Each number is 500 + 25 x the weight over its row's rms, rounded and kept within 0 to 999. Layers, rows and columns count from 0. Numbers have three digits each. The size before them is the row's rms in percent of the matrix's.

# layer 5 MLP down, 160x640, rms 0.035, rows 126-159, columns 64-127
098:487466516478506455506510521504487530528494520525490505542511511538475497498514479481509503532496515496496498503492525505494485505527489467485537443481529498475505494475437498527545506456537491
097:526505495500465529493460501454442511529492477522513543513500492519498508492505501490535502510514460480444550486541460540501492474496507519501490481512501485496520467448507505486521505497519529
106:523500472500531461487508497525477526500511514494537486495522502485474533488468484499487470464482557508497488478537484502467502488525520529471484486508484529522506530530482475474469514535511497
102:471497536490502488465483520504498523506467487532500513532535473543522497533480539460489517523479489490524472506497513497491501516489536507496490511516508476466504489488474519503481484542507521
088:538490530539518503546472474492518518525495502506490515498495534495482534528496507511541573507511472525513507471521493495488503524496483482552442528515468456498500506508525481525480519500511498
098:489518487497487508512495495510471532516491496498515515503498498491477468508527484505516473487545509532514503528461464514464492468476513482492530488511471531511425507535478530514488499486489513
102:496470476508472529478505540497511491531494531506504524485484498484563480507487504498480467486433509501485493533493582506489486485499497500476465496455531541529483519488572444482507532502520479
102:524480484495523488466544496511521531558488543507504476486514508461490523477543512521510462508512504475515480502496477522491488456529460488493519467510486540517452508489459527479491477496496495
090:482492486501517504456495498549516514445487501473507537451486473498536505492499519481481532491481498535483549543515520487497497515479505511528486487520542559519521484488466481511483507504521492
103:517468496477492496499513515517521483513477511518495547555461503485484531519553500476513498477482452461513506469517484495513490493474499536478507500543515493526507561474471471542485505546495482
109:515516531519484490493471516507490491481523515479503496456506509484482497515527468522509480486454500529521479522479492501529549549503515467491510518515469484519492512492508496479492498501519481
092:502522509509503500476462508473521516496519510483486480533479483509490465474483465488516546459475507501498441511490478469486485510502537537489511489503471531525509501484477496493497500533487513
105:515494505508529515487490521542510516514505522508499512502471487515508516567563537505466496528503492473558509552512495491528530507496500443526494485470530488497491474529565531439512483464487510
102:454482504511459532483509501458466475509521492453543514504468467483470515481482528452507462481491488484448446524504532504520463499541529473547470492482484482505506540494523494503491505479525524
101:493483496486485471516509529530465541515483512495520473473504513508532499493508494471521491500459516523458527477512494529545484461500467509561544526512504508521508548515522456483541523492489527
100:571466533522471483481477529560468467489476498552485506525476507540511493477501534457504487519484517526490511467483484500529528472476489548542502476496488509483502484511543504492523514548503542
104:525516491457497523482420534508556520539537541534505506481495488481473497516475510471493502502518471512514514521527516480501497462549471507518534500501475461492536514523477550480523534492476558
101:476512503505468536498492549533537466494493468464521511501528526481479481516521472493518487490450463470505509531477445532455441537505500513469543500531555510504500538472521475460519507483494485
089:510481495486508448451492503507450517492453493455526499472529516471471519519527522523494464509459529449485469492506491520511519506470519482527517497467477503519506500572455486536472513468493511
093:518527499482529540471521479563486550511489471518534488483489494491514513473506507487465505530512487544499477522494532512469513525483496513478472458482477501514527494491528466469470488511499497
098:544499510512502486495486473505525531517504508500551487495487474489496502459485532499499499505503483548475532523557482515561494500499524521495475481536473503500514476454492494489491517505505493
105:502454475447469461489527530475456491473496481493482519500489511476514473500474500490514498478513498492497521494526463482512482514487509522538492484530509473477479493502481502512523503536488476
110:493470502493511501487525469509501458496463489535535504533525503456524518484479522524492459459468503539548483479495489495523507503462494491517523494519499485530452530489527488528488474521544471
099:484513524489484501447506501495535499538500493515511503515512506530470511523478490528491485477520509577523453493462548500465502449477487486549520504489487530471458533517532493454497515493491509
095:517481487517510472496513518515469477484480503529495505466513481516479550483478514498545433524488561481513486508456453421502494503487494502521525497502454480481503531499488447472484477515496503
098:526502436478552467485478464539460524512480493516474468501486494540485542544552533505521490543514495509504551525486523499522477491522539523493480485482497476465520484471529503494506481501518483
105:539516520513473481520518505486529466493554503504502479513492503471546489493524511523462512522559505470515495506511541532521545476540489475527497483505534516489514449482468502536514470478530501
095:503491462431488555492487513474563505489475496473503534508542490502574533519483539522531487472540487487507517503492519523466500534528528525520469512494501448514524481542549518508494521491538530
099:486501528505544503494481534462533492481526496491519477483501477516490483479489474459543523553481451501500495544429500500549456523487510468500491519490495491454506504505501498494462473522497469
098:520515492537523482550491478537476510490453498466506519473468495500527487516482484478532466498533479487468522490433507490492473480534492490513506505493490520502509555509519496526498519497512539
098:474510472504509441498516502514484532484500500504516517507502515546536500527503480500504469527507486459480516488528538520501530504506483504494456475547558516456483513491453460519505503500504485
107:476520478469503513500464466497462487483524464470506518483500520509500479481497531522507534461491514504506524495517505502487496521506495477491513505501520488481545518473531522500499505530503504
096:537496454493438534483517504456497477545533508545487491500505478513494499496505475495477518505541496515531468509450490508472529496487548508507501532470510498529505535480489477541506484493473470
098:511483429520539466504484494520466539513495505510502526491519476503522502526476493551509492484503472550489509512539480518470506497502479519506498477486504526472526499534492488492519485483528530